{
  "n_head": 4,
  "head_dim": 64,
  "norm_eps": 1e-05,
  "tie_embeddings": true,
  "init_std_qkv": 0.0336,
  "optimizer": "adamw",
  "beta1": 0.9,
  "beta2": 0.95,
  "warmup_steps": 467,
  "final_lr_fraction": 0.1,
  "doc_mask": false
}
Each number is 128 + 24 x the weight over its row's rms, rounded and kept within 0 to 255. Layers, rows and columns count from 0. The size above them is the row's rms in percent of the matrix's.

# layer 12 attention output (transposed), 256x256, rms 0.0513, rows 43-46,107-110,170-174,234-237, columns 0-63
size [ 94  94  94 108  78 102  91  99 103  99 110  99 104 105  98 100  93]
[[154 109 112 131 142 141 122  99 163 118 114 153 133  91 139  95  94 177 142  99 151 118  98 139  78 121 130  88 120 123 101  97 120 100 102 154  97  98 115 127 127 130 101 152 110 130 164 118 106 180 102 156 103 147 162 113 153 136 112 132 123 129 135 124]
 [147 108 149 152 104 110 109 119  98 162 140  78 121 128 113 149 146 172 103 158 136 142 114 152 129  98  95 111  80 153 147 110 127 157 129 131 122 119 137 131  99  73 136  81 122 115 131 128 183 134 124 115 142 109 147 114 155 131 129  91 122 152 130 142]
 [157 133 133 145 113 202 140 138 160 136 149 117  99  67 156 133 124 114 101 129 134 124 102 134 159 142 142  82 118 130 110 161  97 149 154  99  78 126 127 109  82  96  79 120 130 135 175 130 158 129 127  88 138 131 106 154 181 140 119 106 109 127 116 139]
 [172 136 100 141 123 132 132 174 127 145  90 173 141 117 105 106 162 138 125 150 127 141 128 120 161 156 130 139 106 155 154 105 132 146 169 113 118 113 103 174 113 130 133 112 119 165 120 132  87 125 125 104 134 128 119 121 161 130 137 120 167 106 140 153]
 [130 110 142 133 139 114  87 100 135  92 121 113 130 117 114  96 145 163 117 106 159 118 133 119  80 108 132 129 140 148  97 128 121 113  82 144 125 103 176 101 156 135 160 140 103 147 119 136  89 170 113 134 108 142 137 143 101 149  92 123 146 101  97 136]
 [ 97 148 153 140 105 109 122 136 154 144 165 124 111 133 145 138 143 177 107 118 106 137 135 104 158 147 120 156 107 125 126 148 148 149 126 168 141 146 144 144 100 111 125 109 138 102 146 146 140 106 141 116  80 127 119 115 161 177 147 122 101 160 113 141]
 [114 219 162 127 142 150 144 107 128 165 124 144 152 109 170 147 133 141 129 130 141 166 125 124 186 124 130  85 140 127 134 114 110 110 174 112  75 162  97 144 117 120  97 114 151 147 180  80 139 118 117 140 144 116 117 112 127 143 107 130  93 129 131 164]
 [160 112 112 110 109 166 138 147 148 131  81 152 140 121  78 124 124  99 113 177 120 129 121 108 130  94 165 116  92 126 148 133 110 119 190 129 109  98 100 122 134 122 131 136 112 138 173  76 131 112 105 128 169 146 129 161 120 103 118 174 127 121 101 170]
 [139 187 163  91 126 171 147 139 131  63 119 161 166 137  78 126 154 107  94 121 182 116 121 116 147 162 131 159 153 117 110 125 113  84 109 182 108 138 123 116 106 122  95 118 140 141  93 127 106 165 105 136 115 131 124 122  85 137 105 126 127 160 107 115]
 [128 106 114 137 117 143 138 109 108  94  99 177 131 101 107 128  97 122 138 121 126 104 140 131  94 126 138 134 132 114 109 105 146 131  93 130 109 120 160  94 184 148 140 164 105 149 141 138  99 180 148 116 129 166 126 163 149  99 136 171 129 154 120 144]
 [132 140 191 154 111 128 115 178 161 193 170 101 109 148 141 168 116 148 109 133 118 135 144 148 159  99 127 118 119 117 133 133 166 143 106 140 140 169 128 157 125 123 125  75 134  87 113 133 143  98 130  88 121 126 114  90 133 127 134  97 148 142 150 119]
 [134 173 152 116 145 157 132 138 153 170 138 113 113 114 155 149 104 138 115 103  96 121 103 160 156 100 134  83 116 101 124 139  99 147 174 105  77 158 122 102  92  78 108 135 147 149 183 107 155 144 125 137 144 121 144 152 198 139 124 108 113 131 139 152]
 [150 116 106 133 109 151 111 182 102 113  69 174 159 108  68  83 150  83 100 137  96 104 115 111 126 114 135 110  89 110 146 153  84 116 125 118  83 116  89 116 112 123 163  97 126 182 147 111 142  93 122 139 130 133 168 177 148 152 188 141 136 136 157 148]
 [142 185 110  96 101 133 114 135 124 116 105 132 100 113 128 124 114 102 128 132 139  96 108 144  80  92 144 111 112 153 160 148 146  85 150 139 112 129 112 131 109 158 137 113 102 146 111 163 104 102 182 121 132 127  88 127 105 174 123 170 161 108 155  83]
 [147 124 154 125 148 118 113 110 132 128 135 121 140 127 118 128 120 185 178  71 115 133 137 129  89 127 117 116 109 121 113  98 148  78  88 113 146 120 128 131 125  83 128 145 155 171 127 147  80 133  81 121 123 135 167 107 126 173 100  77 107 129 152 131]
 [149 124  98 163 132  92 150  87 137 147 123 131 119  92  93 138 125 168 120 161 111 157 145 168 114 119 117 125 124 163 107 132  96  91 138 118  64  96 130 135 137 103 134 126 126  97  71 108 170 136 127 181 141 120 172 151 133 108 153 133 126 106 116 141]
 [139  54 144 138 124 141 172 113 122 132 128 130 159 124 136 113 139 149 111 175 139 156 166 120 130 165 146 132 126 102 122 138 113 138 151 142 115 133  98 152 114 140  90  96 135 152 141 105 149 116 111 156  64 134 125 127 177 159 118  90  75 126  96  97]]
# layer 12 attention value, 64x256, rms 0.0348, rows 43-46, columns 0-63
size [ 95 101 100 102]
[[122 118 105  98 134 156 131 124  80 136 107 125 143 144 128 112 147 148 123 122 143 134 167 167 174 125 179 154 104 121 155 132  91 135 149 154 170 125 141 139 118 130 132 118 127 131 124 109 158 163  75 124 131 158 119 133  96 103  90 137 151 125 108 107]
 [ 68 145  94 127  97 125  86 146 125 140 104 111 133 145 187 119 127 117 155 114 139 180 108 103 160 127 145 153 143 131 154 125 176 126  87 143 165  95 163 158 201 152  97 142 109 132 132  89  71 125 127 110 121 120 152 145 129 132 147  74 130 135 154 105]
 [ 72 144 126 110 135 134 104 118 120 151  97 144 119 135 157 128 126 123 124  85 136 168 107 104 136 112 111 150 134 162 184 126 149 135 141 129 118 112 154 179 140 158 154 165 137 126 121 109 130 136 125  88 171 132 160 122  87  98 129 161 157 135 125 127]
 [125 113 155 162 105 162 115 127 130 117  59 121 132 134  98 138 122 109 161  70 156 106 123 122 127 135 123 146 123 111 158 120 108 101 150 144 142 115  89 143 112 136 135  90 110 127 121 197 134 168 157 118 131  91  98 120 114 154 135 130 118 135 112 104]]